From a checkpoint of a small transformer trained on Wikipedia.
Size: 9 layers, width 256, 4 heads of 64, MLP 1024 tanh GELU, vocabulary 568, 7.47M parameters.
Training: 209M tokens, 7013 steps.
Each number is 128 + 24 x the weight over its row's rms, rounded and kept within 0 to 255. Layers, rows and columns count from 0. Numbers have three digits each. The size before them is the row's rms in percent of the matrix's.

# layer 5 MLP down, 256x1024, rms 0.0517, rows 0-213, columns 704-767
103:122179149117148165129126124114149144112139111144127189130122102134121123089140093133077099111141104130112081124110155139150114137148147096142153119138102124113099135131121147116127117113151128
095:109073127081119095145150164093173122120127107111114087129147120112130112061111104131154115107196132100127150170095138131066130156104158114169086065090113106166108145087099125118122118135131109
098:146150113148120112143114097187088105128083169138147102123139117075142142135138108149149141152142144131156108102090102143119106143118103134091124131109154122136129141130160159128118111137117113
100:116125143119125115099127104163155152083113161157134130145130113138134155118123182151118139129117164099141126092136118145121088127096137139109148121120122124129124107102145146124105109128146115
101:127105130132141146131139156096103164082161107106131126166121103111100132094195148097145134129108127124102151114141117144144114102110116156149139118181098128127160145133134128100162117133190118
101:168168122125126157150127111136119130100140100137130112107121125158202133144143096152168096143093091128123159104133084140047166091122134131098098113148141138083117131160108132128125144118099135
096:122150135123086126144113127115142124129104133138135126153111120106152100151147137163152150137119077123123145130139134124091089092151129145170134120172108133118153147163138127111144103160116135
108:139180155098129142118117120223124131178139096120141156150136154136157121114154057108141132131116115081112131142104126155137114124131130086105126072129135145106168078145146138114146137119085137
097:163130135107134083104156126076144131115093153107148135122114113137174149111130145146083148123130148133134115134168099120127087144101127133157130113126132130167125119139154065090125126118159128
100:159093132139147122141116143133073125106150122106155104131137099117156099130112135136143108104143054082113158144149114148091143132142119114151133133124136137123087162154135101130141096140127158
100:173083129145128120094126122130108092091152144120074124105166187147135096115119143086104136103135119170134118115112134130113113137113114117137136104141152142135086161123075147163108148145129122
100:138127114128112084142117087160140083186135127129126095200169172104130107114146145189175107131135086150136143137096127139124169131159123129119104109151129115152159130128173119113081110138096117
097:140139138141159137115153122196105122142164152141101129104127140112121160131116108061086121101128112142142108117095146134157120138143113144129171125132154100127084114090130135111127131150150100
100:127111166179150119136111155096156136138131123126122112151181115132094126130127164132123155108110130111138117158135141132108129100106166119122089131163105100138124098130095158126125104137084131
120:115132149098170092099114160163149109161170143111084124157091122133124098124134116158142132157139127117113139134130096137133108131112103140153121118135120136146102139092142158087123136114132110
101:191116150096112102112143115144132135101120132145119155121150135135146080147144098157140105113139136120160115137147146125101159117129111151082163144147118144133160095142161141135135130137131089
098:106141155119116162132142122152120138159154154109115133124117153135114120102113103162133135170111138165120098102127149141113147101137141124120129155128083130129131151109160121116136078099107147
096:171127118137099126122101150118160134175133126142118105130171159141149144121148116098098115130148100175150120129134116124118134121099121137112125112154153125118113143146128137133180136157145152
101:122129146123135118121107122129153085123152135125152114146138128156136089119095121112132136134098129071141103126169087111139130107122130143174112157146134109148101129111113149147148115124121122
098:136091136131168148140095124137112136112098107129113138147135147120146127134122104112150125164107136147117128154142150125156119138113073060110094142127139138127135130187148141165165113092123125
103:143131099144126107139146110102129171127139117111127103110144123123110116128127157123169122146105204133135146148141143131114133153125116130152151130100110133135159123141132119124128131121101135
099:126105105108149153163137152142128107140156093145093145128086145115133108097154125114107121079152163136111121154083117083121144140147146150141118132125141127089115133131124175139140142153102141
097:125156101118131104132123142138195106176147159119124122143141120126136140139146100148114146144125126156130130111122110121178127133164150150071128145100132120119152107143116173101179125150107169
096:160110113133107091200117094087149123099086093153121139115164107154126155130129147082088137100096189117150132118130170152141083097138126127155099130163123077120138148160119122091107129110108106
098:099166112096143147131094133196122108146124138133125139150142134128118109134113108139137125134086136163095119142122151144107119123108103142118140174113135139162143147135100158128105100149162170
099:162106121131150140162116154101111150099123122114131149133087102143120188133115129145095161092124157104124098090118158168133078111119110135068115183103103114133089152151122089139124128142121123
099:081128164118155152108113133110138147130191086158088134144158107117121094110121156086105133102099107108142121136111146109129113149160119138116155135080120120136118078150082117124189115123124181
103:096081156147157108128133176122125130116134136112083127088130123161103123124130114086157117118110103111109111159143123122136149110145122130111117158123150145136148132087132126129141142157146102
098:127085071137115147172138155099084124122093111150124120120099119122170127136163106122120135117184136083123125194143153114164136111076123127095109065124149126085155125148142121118116154145139178
097:126154097134140145133105141131157122126109138149113126132169043152181114136107132099100123126132171149165147141106154132130176143155127099103108101147144104157128141077125146086166103107139166
102:144137091136107096145127122135139099107164116127134122174124153119118094139135161083172118099144121115091128137151123133171147100098138144109142152097141130141125133135066106102161117155152161
105:142120096149134097125124151127121128099132103129161122145118125119099095141105131124099097141155121117109122096140128136157124149115152109111162140178127137175097119136114139133130137105137138
102:118131148114109099151121133130116118118106128149153092109148160129138146110122105145122103116115172125124124125108105119145118141118131149104117153100123105164110124161114119139144128166138122
097:128078158124137124138149101161145115183139150157142115136155111126148119112091121083080122146114146133124116100151147089123075148123125082151081142115135123135105095130118114093108119122096126
101:132125177126135130099101112135093121149119118136134158129118101106124136133099105128095113144125116149168115168161142124131146117096154118088125111142130124123085110179088142123110092123180131
103:127106099123120157126143103139152156120155113091129161153139139110081148100103132077174144090106122111151148122131120099157138105122119090097124183154174135122093117081108111139137142159155145
113:127151136124186106120103125154176113089164122099118127119150119109121139124113173138132103130133126152111075143142140134149129138142095068143176109144125149151132138086122108124105132103153141
096:097104122156171103115136138124134113122153138123136120167117105120133156137125110075137131118140137162108193120148112100125110140145170113105140165155120115110129136159077121125104118122121116
101:119136131106158141136109137151163135107164148106131158101106132070096151153132137146164145135107129095120122143091149142114154138088143110074116151139173126112096141123129077103107110121136154
094:089147121113143155122132072160142153062137104140151128130110110125139148152121126138082138122114129118105153076138135122186118138148122125066130192117108141097118071116092179110138159122063136
094:125119112130148080158095127116147140179179120112120149123128141110158168165121088083133107132096169143111145164147148143149142116112122126133148124119114128170135106132137120075108159136142152
106:151135170129190120099104110105136149119110070113139137124161134156166150153132142151114142094107090184179108106125142120116098085149069105136197147111148132144116133119124145129135144115102110
105:095120140095100195134121083120125111093125076132103159148114120132121091116148105091100135112134098110155133133106111115113102122166130135169150106108154129094134137121125145130110113131117068
101:162169119128104140127138106152132175120109127125144088134115142115125105106150111143128134176172109154083137126177129106162177158127131134084130143147124105107150098152112107128114168139118141
097:115142070109126145095132133200130141131143121121107150137105148112135107120135107107113117140102132109120155105120126129118126127093116168144140120133125144086141117135127139150139106150128132
100:098149110095112103126120109158159110177145130105095126117130102147147130111106128114123125102086139125133133149077138118138152123118127113142134106128128155140104107140094141142096131141135151
102:128154116132120143126160135160171134156096158160125130154098172107126089106093113075120120126110135115094112111147130090145116170119133121154099138126101120147131143116117121168107139165140108
104:159213194116123146131130126100092133131149122117145120122137154139096128110111106119105129086142106152135093143152085109102144139087098144089194124123170107128141129150125119171123142113129139
092:117117106155114094113145129123162123149148088125127136105135224088130082127127142169161095130133146152100135151127141132134141140111121115162132123096133145112115146116114119125119137107129105
096:104158149145115122114154164115110170136131142162125126077141112134153135142118083137144162107153111114124133164120129122143116133136159132099154069124119144138146150145151127125116114109137130
098:170105128154172099130150181071068151133092144163117138127132151147109134085117153107101145099139153124125118135135145122142137138154117161110133118127163137150160142124136122138083135141120097
104:116120115125178112124134127099144115126136129115097153115137122137125121130132128070107143114131140142145148113142214108153136151124095082124150119113133153158106098121135149155137139121121160
098:127102136178142132109129135107187125155171124123099129141134133104129102124083126110125078117153126125108127112127102127073173181139141116115133088113126142143147111153102114150127175129118169
098:143099135132145117123145119119148101114117124132132114139152124113168148065162118157129161168135135107143129089125158154085141131127140143126173112146131138079140106101148058102122127139183121
100:143178108106137130103106130095113123121157106114135149120133098142126169136101121155100132117098061089166200123129136126135086115134143105153143134113121140140082136203087113133125145083081134
098:162160149152123158112103155127113095220086129123107106129140107116072119135115146109127099101152109108107103143125123109139134148131125118085104085116149104107120115157131117121122132144113160
100:100119117139166155109110107122132129056161140161114105099121147156109162103136105102119151168113141141146151098132137129164146138119162142131138126090118126127102113124117120120010144131117131
105:128121155143099143122160135138158155146129122125131133136117152128128152105125146117085121140187109141155109124142128140182138102134143118154115108138119130147129123129129144084180160140151117
100:105132127140114148165133129098123116153113149129115161108144129140061133152115123133138125110111159126104155129151126126146114130131139126110122156146136135112113115073119158136143161106106149
094:154130104129180133140128155179083087165140124153123124099098086156153145133133123119139111128130152137130102121139130121162102135139141129199124105160099119134126129134217115122125104105145128
105:139134180136079136119143111091116140151104133071140133110116123133127111099078094136130117101153163101106137161156115116144157136138153170120123076125116126121093114091124119129116136107118091
099:119125111141100154136118099115147100092125178133137145102126143097126132137141147135144129128179120153118159113102120155120137141143147088159121103097162124062152129100129130138139116120178132
098:118121144113084123137159146066195083107124159130131147155106159121124112114123106194101142093103127154144138107141146108122117100124140162108104164158129114114157154157108144121126133147096169
100:134152155166127153122145122135118140148155128110133134126118104121115129154154092143156124119074114128124153107132105133146097103134120164091143156124102153068137142144102114204161126119131104
103:136136170150158131126124141100132119122163129134092145146110123144106119113120133103090163106136120150134117103066161154102129102119127120099144144121104113140117133143102135140136102122161137
093:093084160140121113128106171125114133136105113141138113099181104110101129162092087156099126115127109113116151161147138113104160124138166155138142136140084120142114117125116107143124122069112164
102:112183127158138078121140150143078193107154123101141157107109143131157201130149120157110078103118109128118160140103103140120140147115145142092138160125107107132118131183094059125139171135100147
095:141116136126108114148134088146092130119093148120139175118140097144095118181128154140133120117150116162128159114143100115158122109116116143095162097194145134093165146139096133129146112113145133
091:161121103099147109134184133123130139093159100140106110145154122136104161141147105109136105137157157133123151131122098151110125178173143153099137135082118133155090102150143144126130141130133159
099:147148080126168068174152162135138151105111132114164108094106113136149143146125128156144128125109144139188085140149140146120128128108115127122152154124125109200177136129163154130098129143128086
098:124151109134123135139129070103143145110136146090117130135110160109116146156158143099155114121124160118134129136154156125124188066127107140150107106100127149127147139131127116118134094122120153
098:097138123164132118131124168137090153148136119099138112127110129115094147121138131096153147111166144105144118154117120080129117113122149104140116145115145131140107114143162092105128128162106109
102:151142116123141090128129092147156112145090158116121131158128122163155122132111105103112104094130179121199114151103142163147152124127118075149094125133099131139126109148126103149161127110136191
099:135129112154107154130130103132136129146156131120123124141146086136144165120129127128122120116124148167206108126063078138118160115104127110094135134116136163160174136152106116138120134108134113
100:115137126114163079119117088125132115105160154106112107128129124111135159140106161165124107120108147110105149145149092139150186129140139136086126126124133113173119139099072088122145116142130130
099:146143122161158125145114142176180136110160179135146102165132087134135123114108154146131169124121149113158145152118138126128147135099135160149117141175126127140096112112134123091138131161135103
096:098122109122139150114155101171098187155137108137155136081140115167105172086119125145103113137088124092136104117153089138147124127115132151126118102109120138081124091171084127130133154091100149
096:160101131120122157140140137105099091158098105133125120153134105157135107142138132152101117116103123153149095134152124153138156115131136142189088147157124107119093093148130109139137115108093167
096:106150107102111126143101125115123117144117124122135128106147148125141142116137132113144142112113095113136110136140159116127164136147168153156145099091125160097123128126127149176142144125079120
099:100112128170128191184142131117109122159140112137066115153123060117103147116151167093109155118102120163150124106132127098125171135140139135125151152135137146106121139100118135142141146134119130
095:115092125099143179083116151118166125107142145123086138150143127104118092124109122119125155112122107105120097159080128157141091151123142109199131149101127138128138126143107136114104124109109103
105:093146135163140126107119143119153074152108118090127123141127117126118131148113107153130154170163100155129136124126096151101122119118134082146155129139082121154134107110125140147108103094099107
091:134134133108112138132132096092138116136149111148162153140106105123132119148108144152126114128152119144124137183133133122106153137131125118111122154178175091141168048146132154161107114122094132
101:143091157109144127159157155155125125103127124126120157095119103157137143138098140104111169110109120197127161149136134119151140116137110145164151122116112137079140127112066094109103111119105168
099:156108131143138158103104116064160177118129133145115144087102112110122145140092162135113135112117127121146122115123131172134104129148107084167150148128140133077147068091115141132108147139206086
091:130110135124113112118145133113144124101101151148132087162131104134147133096150162160131124114143176134114130112134160126096106146114135122122146125154126096161115136159153132158124114122153111
101:110089134131081161105141173065132157137128182127109137127137109090112093140161110108137122163171104126117109156110135143125110175149139107136124127155117107120095136125149127131113110134128115
100:188072131154151111106120154115106135100099148125126152141132148112139111132140120106062108122139138098157138096099172098074116167136130111123163127124115121150154099088130129104091127126112096
104:144090137116155111121145093157142100138064158149133080100123159092145138106141127141142152118139135096136127119064114118130160116128097099123101125131126100157144139128206123115167138142134115
094:096137119147173094117122194051071140107125127138114135089152087126136124135113164126143127121145119129150136143167140159106123127169134119162136123143116144153175125165111143121143151148127175
100:120108111067102131125153171121127147124128145128110124136137115135121103109166157123148105162106181115157139145167142116157130122163157136140116130106104128092090126140142143134080114131135159
101:149185125109121105129118098081115164128154137130122128139162120110099147147156148084174113110112134161128086128094088148121115112113126119101171155111163177134130137134108163118068130157147109
102:106114128121159105115172131123134117078146102111124133092114144110117166131155142115170156098116104125137116081138138145130129108133132129108146159137134123096138131161114131101093163161119068
100:106103131136118148156130114095098107150137139104123135130112150129100162134132125155172154130129143099065132166116127129171163146126109151091131082082125139079152173121116119138099124140117116
098:098095133111101140165153115166081115180132122124114129147105113140093187144118151115161111128123105164111177184158146124139145138137164125159117116151139136103133087120155109113119131166149157
105:110133156159100137120142144136128117163128133167157163106127154139154119158117144116138141135150131122124134130157133142158123141164136138134150148156119121124125112140156151126161123176177128
097:136170129111104135101125154088136136117181119142122128103112119145128154110136131157144167125136111108138149106124096157144112105147095169134125084090149149139083092106112153141139159155138133
104:135199140085146149138125125151150106151156117113115109131154162125136166123092117147153142137126121081150167113132106112103131144094135127157126086144110103092094151121111131132118104088168094
101:088077121117121107114119117157099134114121141145122115116093138137110109158124155086086123119142123116139155135148151107108127146147099145152120177093128130140120152128157134115115120113105101
098:141131134128069166104129132117125125114115134161119129093067100147173115142097155141115159128143122142141188114124119166123175158130126107172110109137143166106138176110093118152098135101121084
099:116137184160101137163101096113140097110161135125117110126106094128151104139098115141130115094111181104145134160115154130130127144153115118141136104079119126075097131145104095141168119136134112
100:089106143129127129124114185184175144079094153151120132107101109127115097142099099134144113161088140144126140143142089142141165138110124128128167117112143156150094123106142145171108157143165167
106:109146136116151085135124089155191152148117135126120116129146153104107108078121121122111117118159150134149104108126116102103122130104095126179164122096112132149099131131182150135085103104149116
101:137117125155127163134139145134123172120106093114126103173110158119100109121146137112142135147109152156121092076141161118136096096120143124098102117175132118130101126124130074167135158162109141
109:151120088147172094134134133117099148084149133143114116125129106125139158120097131132065143132169085123120084122127107118126117144176120086154147128165121145141160135122140136133140124175112081
098:126156095125133149145144147124103135172125137128117119184122136139113105135196158165132138155119163112126112096152124143155095138105122122172082159106139117129108131129115119117112110125095125
112:167102120098084142130146154154116104106102146133181113126143150107101125134080091169137138132114157117158170157112117133092150140137147141139115126158139120192142111122143120105108141115142123
102:096126122125151125116155185110109118096157085114138114105122129073129141125155140126151154104108110134139096163150070133095149155122113128191125147139143114109108100118109113186139133126127139
098:140119138155154146112112116130145219121124133158123094092122111119155112128151099131122116124121160137115167127151118115138084155124149157085189162127116128111097118135116134138146179106116138
098:128151135123147115119097128077073143077101129129185091121150144119134116118145097126121145102144147099093111145101145096153112116124128146168112165118146137157097137123096146143078122117108151
104:091107123125138128130120160140158087100108160113143197092134156091105119098102128152105094155110113123158116163120124092125135121090113091130137136128141144111133132120165145168099112171149145
091:132084134129134145140117111112166110094113102148135136120100147133134130157101132131139138129129149121152145122121121110125118139155129154185151174069112127131086145133114149122129127148135165
102:121147121116135153136102144135139127156126100114157117130122173141089095139131115127137087122160178116157114170123147126130145117143119121179155135102115095165152104084136125086127114131097115
100:117160147118108129102102130144101128163109182098121111117122139175149138168158126131136157155094116113148179115100180128143141128121135092063097123155129129102097136103121108141108162121153117
095:134178144112100104118137106169118137103132134119154154133096128071165094138120135149116153124125128090125119138110132150122069120124111102133107124126136160112112149138128107153167103108140144
095:122114120136127130108142115122105157129111110116154110104127144117115121131176140129173149166089111166126096115126123124123169131128140147144103177151121144151122109100120126141128127115115185
103:105093115113150110149105147117171089124184099161142140130137144163102153121143135192136112150126133164138129161126137101151164109131175118174104126139099143134119134098107116105088123130083115
097:133108149099147171115129128168086184130195134147126114112139156107131143105167112170129139147141100123170176115142169130117110144153130136178123122145112110135155135148113128118167126178122143
098:085119135129138133116145138141213108090137125143120125111141130132171082138118154079110134071130154098181095116182108163123124154125138114142101154128137122132100142148132130129130149144145144
101:143114129158120132129145148114125127161146133157149126143134131160123124130134115146128156110137103126118137156143106129148136131112179133076128134150095100155101088169123136102102138108132125
096:135135086153144138098151160126127114077132120119124151134144136140099101146101095119112100103158148087185126089114113098121087106127158105126136150152120134155159119087122122150134125125125148
096:161159163094147138129114202101094114152146117135137111102109124137159129152122126137166114139125121114125157158155135098162106122122088117147128115130115119126126163135130113158121139106109107
099:151153129114170106120128092102135157121127128131132090146115160111113122152087132157165142143137124094117120120136106146175097126133137166126094144119154136142106172113160111151159110134121112
104:128152143119112098123124107170143117090096149172130126116103146134098121139134156135098164150126165152138111142137118133179109134139171110150108081143135103125038112147112098114058123156149136
094:146101094146106107109149151152109120105128152121140139161128101122148141092154126131123110163123140136149141167087145108157135142115135156147088155176121114174153103117175121161170118140152173
097:135116091140095081135112083105128102166078116086134125136148116117150141124122159116099096147144128136117116120145125119115071125123110139150137103139118100092130154119086129109089127102103171
102:105139080153089151111120131156179117112086109157141143135131128121121136124081137111125108134122145120155148128153130135160188169134144162119106071136133120150097109093116130085108135134122137
106:099111151118160114094134134138139195162118116127132124127119124134172083116092114170104138139095143078169151139159128107129145121134102130092120136134138128206139154133123126120116107118126112
100:149099096118112142101144157065149097157130107095113153089124183140148123113127115128144126125150107128131072164088099125100133119102141150121130170101159134105123134120096151155135188159131143
096:095146113133116105141110127132133166125116101141113110137130151096134112103149188107115154128120104105112162150135167156095128094095121160156146116109099081139146124143107113100165117113154159
096:122147168131098126095114100183127141134100116142138168135095174110102088124153114155121138144112168115113152132133175095138094129120114132083118118133160126083140124123124166100123124153140110
100:117117152131130165120139137151152144136115132148112124114129145130114129129156121113096119125137088121121104135154100143137110129123163106072150157152103122114183126159139117116118132128144128
092:140135101111160134120128116162097132151154100144137135096141154103149153169120156145147117124162195139099136117125114131079119129144128070148121134122125110094110144105177098157127104120175117
096:086088110104156163097111131116129084072156153091082134180112105108113113103149131087121136123105142138127152162101125102154131151137116115130129111108112156095099090135150135114127122111070113
090:103095098144168077109162120109107149126184135138062161166141153138130149149189137141122108158154148121162153125166135101112116082121106146111101163110146172150189116110135144153130132152120105
180:123136113114100128194108115117124116104070127148208134112114108153130126147160109124118112118128117139104145143137117099118136127112128140149130125093139120137116124143125123130097152122123142
093:139116170114154082134110133128119134103125084113126135130090126131130166174129134151132156140128104139136141155145117114133137126172112101113138158151112139152145122160115096132089126123117132
104:123093081116131125153126102160112078078160123125129155126144114125099158129138087091136080088127162101151109112116164152155140112100113122165144109152138107083131134098137138125116123131172128
102:102168151132113154132151144129136143151119101109120128111163137134119098113114118129139096189131155126081145126120158073094135145105148116143115080160136087131170098124129132126103150120106093
101:130128132137139137131134147158147130141121104098128159165105106141140152116129168131123132140106163093126167108136171127125120154089111104099136086118132135120088115149159130125119168120147103
104:125110135122122170135145132166103130103153157157138121127132132134089114095122139077154116090138156118140089094138151108152152154152146119138108176122154119108136109106118158148099149134099145
102:121147149115134096128112126115158130140127142139160111161120143144110136136100155140091109142161095117159163139137095121146114133111139152123149097150166134159117081129113107113138127120161100
109:119115169123071185101107113125091182139102105130117171093110146114124119160196114127080112124125133142108104172126126126114079096128139127146118128134109101122168076138130163155127118131115121
098:108162151137148106085110116179133123136137131119147142122111118118083203147124089152162135141111160165128122136164144113158107148102133125106151093112092095112098089150139123111109157127121117
121:143113147143081150147127116120157110126130103154191107063135144143135126098121107122119163124112122141127103114101141159132132176149137129154104146137110139107158198155147149144131124149101113
103:112131183122134133138114118141141118122100118109141143140122122158102120129121153095142177109124131116115098112099156153169166110103147122074098139142106101142097115099153107156141124133128141
095:131072137164132154113123112112088164153151119141108143111111162134163133112143135145163160172107112171060135096149130116120073137162091125172139134126132125110116101067140102107095136124171115
101:098107150117086146125142124117107101131114149137113138147169163134140141136126152152143086156132091148105179143121117125134149158142144166084108142149088142128149115107155112146130098118150081
095:144142137136158135132137141125137096187153144102137102110106167137124061110096125099143148095144119150131181130122125082074106124096127141145098136145135134143086123124121132102109133115132121
102:148201115139136091158098131191149118132118142146130099165158094094122141157134131098097107149135144155126095149091128120168141155138121122114120096119148102089118123121115135084175141140137138
105:170118142113078172130122122123105133101078147151139110103149097158132107145179132133128119110089132168118144162129128150128125122154138094114132149122135108139086127127100120128128093084156103
099:125128100136164113110112127107096108144131085113140125085182112130094109132118113128175087121108141116146149171158137129145175114135161129143126161100157109153173136166185146133147158129134144
103:159097158123156149120107097129132132182134118157119103132139147170131135110150147104186133133151111115104145134151142163122119117128125094140086127123098089162147126118090110174124135139144121
098:158123132094139138125155143170159156145149114122130126142158110158120146142130101123157164133129142112114147117134148112161166152108126199133143159099143086136161144119137142125139110129133177
097:139140155121114152152170138136109143165114161147121137131117114119162112153117129119114132144124138131144130129122086107094128133140151106187074146128131112107167083141117109123136124124123131
105:100099158111097127168113133147108123133143148152119151110113132134142092137113140118122133175082134096133181105155164149147148137142100151129123113108087147090121109101170172159171119089112141
098:104135128112122088078104153172116172109107138094130113122110139106104170126112123167099101166147137140132101138109170132139129108125098194130136128139163131122155118116150131152150132185119142
100:116161136116114148109142119192087148172124148112109113111106109147140121135111138172140140149123066138128125104136121134096145111141126139147142134142151112200067076157161121163107124080151160
094:147121104142127084118171144118139121140185093102116082140131129124141100118111121095161149131146129141094158111168129091110112108132125119134062141140120138115148153169112124135171133155132141
100:140135152118105122119126063093114132118091161106117126131094115109142161155132106204109120144106142171151113126080129106110157112101109115105123126124103128131117139092090111104165106072097131
097:122155086107147140084128118188092121149146120137145119117151125131136136169115121181204152147099120157129125112121079151110126100123115127133144140122108104152145120132096128149161128104077143
096:132132116128135102116117165077095115127109113112147145147114120154136161141125123165100128133133069125111111114151141095107154091142133125139105104126137143150167147140102098129144157123114097
099:107112121128120113138168141075121135119095138074148148156121098131139097095121135150080068152116095134138139103144138124079091104113119121141132132147122155119091140188081130138187120102108182
104:124074104155178115095129146076125122139131124133126104148127149127084142103110152136096136125126124149130110099157120107122152141104125130139133126126128157105112093150128155083123089124097106
100:128130203126121138142154119161129081142110147129114098151152157101113091125110132161081201122086110155161133140111140138110117099139144120141142111113143166138134121096118165129127114073161090
098:139114119169129139158134167172099142140120138113136163148144120123155142135150149123119148125115123101130150115172135158130146102101124109128089117122125138130146108139132108143109113140128085
099:097121118119163103116081078155138091059118181153102133105133062142110083135118102162146132131114147139126125130131159141150138131140129170118165139093104145154177119109152187169117088153101071
095:122149148190178150126110163063112172093115181112138143116105099138124143126099120157142157116109103092122101132119130117095131150124124122066104154103153097187168171153156140121130091122126123
099:131146115109126178138133133077133140123102171163120158097139140114094137158186119125135137125099169161116128117089120124111123123097146136093159132115139094135154118169107162144165148113137112
098:128143100137099155113097085115117125114139135090144178119106086113115111132126116134100167099114135128122156129095121139090166086142144114163133163164101102135146109125123129136113111092132106
103:116150108141135107122126068077100117116121104129128121121109109122165077154157131168122090114135101120108108094130126106154151134150088163146103087124074129138145172084085105089120128130106154
100:151091120102060100146163106101147139100134127136135122131111145088120102117133163123095160100122138110165098105124146115119138142136163138199107126083145130140145114108117127111134122118106072
099:142068135162091158149116106146117129119084147153138119142122133149116096110118119105150107139144097126106131152149130137170126099132151148143155136164117116139143193116115122074165102133143150
099:101130121149105138121131143136086114110145102138111125103121152106134157126124144096119129143138127172069124112109141110105141108146140129121092134153113146135175148119141139156140145132105116
098:116135080121099113145133069095159111120131103135124121153164114116090140144118113120137103134152114124124153141133139134157108144113140156091128116145168139119156122168096099137122145155139133
099:124077088133106136147120090111146104127141076130139146099138135170125163196109137108174087131147110117105143119131115121126112135152120074138134155164124141090106138131096103131142145146136139
102:139124144086131143106091136147175110140103140140128108136173155121135176156136114111091126150109133130112122125137129093149135092132146167109181090143115127149141118099169099117105107082134111
099:155140156152114099138161133095118088084120115131117182131132111123115104106087130111080140097127183090109076121123100107156071168116126145068102139139143127088097162167099146147070170133113068
101:127167090167102136117098143119120156159118171155146117112116179119125139146149142194115087164126127171141108087143115145114106139111108126173130138143123153138119137121143098153149120139136112
096:156180108137136088145117127122146131169112105098136139147119117112158109170137143093183128107152155136111103130120090160119167148120094154159146159129115106121155131103134142104118140126138118
098:130196124118169141134139114040126169130141099136156122124119145110147098140107129095122114113129132134127083106139140147098082122114120127150105112083121127115149137161137160114135098126056150
096:136129064118124076115119136120130104156123172109132131161145138092110127133092132093130116145128080136113119125102118152127067111140120155145145049130103130118146162131125098076137137133155128
099:170141177109128118134134090136118129143100130138142110107138118158166138140129138136110157119110104192141134155137078124098094109127135142164148157144141111096081144130129142122113125110117107
103:113178175129145138149137119165144161144139101118134145141125085156174134123145131132113133160127093124128124086115112170168189112169091129129159121120107129164144143138154112115113127161091127
103:148131107146137093116157109142073117130144150143078113151088112141122128131120127108106125127088128129134062105102166153139130144138135129190087079114119131141120149120165116129125112148128100
108:136164126101163108126163144169115146183170117139079107123124133140163125086114135122156149146132120126112099144121124123113119162098122141154136147138157145142170125157155115098148158109123118
101:133118138151088130146118117122103129139105102087128136147138148148140115138096127140089081075140141113134121099159144101148112147132114132116157123115133127132160118117131137128157151129098128
094:093122155145104156167095106166141107129148176148117128125166109100136132106133108144123117141166154189080124156128144129093146158119127156137140134113122158135119141100130168100108098109164062
096:137089092135167137136130166124129169083143142129130128127130159165120162103132146133111109116139113144089122111170154091139127087132125153123143129149122154055138150116135115126136124107178093
098:120136109154155134118136128160123095121113130118142111102078126119125115143101111120138133109127128133140092121157083154123128119116110163125117136084146140124111143121103163175107101119115123
098:123120114117161091115126157122139113118146125126136100142132142110117151134150143115157128128130115113137120139090120140113184155141144090100119161116153144113122126124189112143146159114135119
092:148118132146116106148135130102146121123124105094145126124101109122128127168096115147145110159114114120169116089125116171138139144096081127155116135129103143113147150104145157113132106119103106
098:138124099114065112093142134092115119140118115113114126123174142162120078143102114062135144132136144124158174153102104111137096098154112111167125114140154091110127122159139127122107148138127152
095:135090151111162162135086168109149097186124072147145103085174178145101138106162122154134128111137102167115092119144112150115114132120122133145133107181133121094154133130126157125118153138169112
092:143130114125099147142128114114130120124121104142142165091091094151097136154092106116094136135109138105129121099084148105123083143147124100162123092095158123137130129090142112121128133086068083
102:091115141129151165160124136141080156132163145111105107100130111143093130106138116112145142081076099108150134171089130113140102094160107149065119133150094140112157101130138122152125098133096138
095:154100126164116061096097116092131107169101100125151082154100114132095110153116120147147090144114129123118120130126152160145174097129103120102134139109142117105153135097117105153127134132158134
101:108118138111130114133125127113114147108122129141134114115118156169130079122129130132101145115146129114162130154105143142148063119167120141096111162162119116141173155115151119142111164147141155
100:102126104111152159132158157131129163171099149094140121123112122159154174097119114095125157104148101122150132126107129117116117149127119130166088114136140126138141134135117122122156102105126124
101:136166096160110123117126097159175126169099129140110141113104164102109130107104122101102154099149116128155137143123117132127137150121132093182125113136136120062112155148126147098174118106112154
102:102104125104167101143119136130149136121105144130131156135143117120122138152133125104141111133101163136159157091083163121143118149153093133127172120096108132100138137132184136118110110116095145
099:146101098128111110100107100111152130119161076116126103136097128070131152099134129150136142129155132151135083118091116104143126089129103093103127137114146137096090126118151076115123155164091127
100:162088154116146155128127132121133158154140131177116109119128182145156135119158155170097160142148120168136138168084151144116091136134156153159101118121081097129144127102138123127115104155156141
095:157193080133101092126124132155129116119088113107124119187134136125133128123129142177093149115125120113167057138095122130102164065112090101138154127110122108176109182138153130143128147120092136
091:165141184072106145151106122141179125116129118135136161121123127188130121142147117110097158131133219182132119155118127141117101149121129115107109108122145134121081111130165147127112125113139120
094:159105152134127084170174140099116098130105155122129165135119141147117123131154113100156137143129165127135145095089114114114171167098155127097135161132112115112093139122115126143141135144127149
094:164149143128104132133139118100075154129134120121104157165172146110138147125139117082103079206107130086060134133113135135166104138143130155090148077139131127106117107122155095113130145148102175
101:114094116118085087099136110101096088107093115103145138109158135152130107092157153118124124183141148143128147149112099139107135108151147165150120159111154148142127136153131085114147110133164120
090:120073107136154120072135112078115158161115136116121139134113109149129133102126156125079142102102089137120125175099101121124107111084127142124136113137132126145158136122129097122135142140144134
102:105089111140113177126108110106165101166121124106147132149091154100076125140108133170162143124124123131124137106090104140124114114119098072165144193122121146112105116134165158157091145133122124
099:091188143127088143135164118114158108155080136163120104165088155142136116137107170158161114103119179091138147133142160106081146116147126117100148104132132118110159097146181119113107137189133101
097:126145141135126131157145143086135142109138152138132108113118109102086145160118108117168115095128113119109097136139103124132176172128136117129108164161129138207166126099160131124155128136117125
104:112131162150145154140125129157135137146138154134111134128116076102161119121163153155096150122137107176087098105126106129086103129121121103106139102130136138143109128132119155116133133130131119
102:150088086162091092131151113152093138132106134128125120119173121107126128106140166093164115105129107102110142085100132157136097137131085103171078133154104153108177169149119110102163125127163118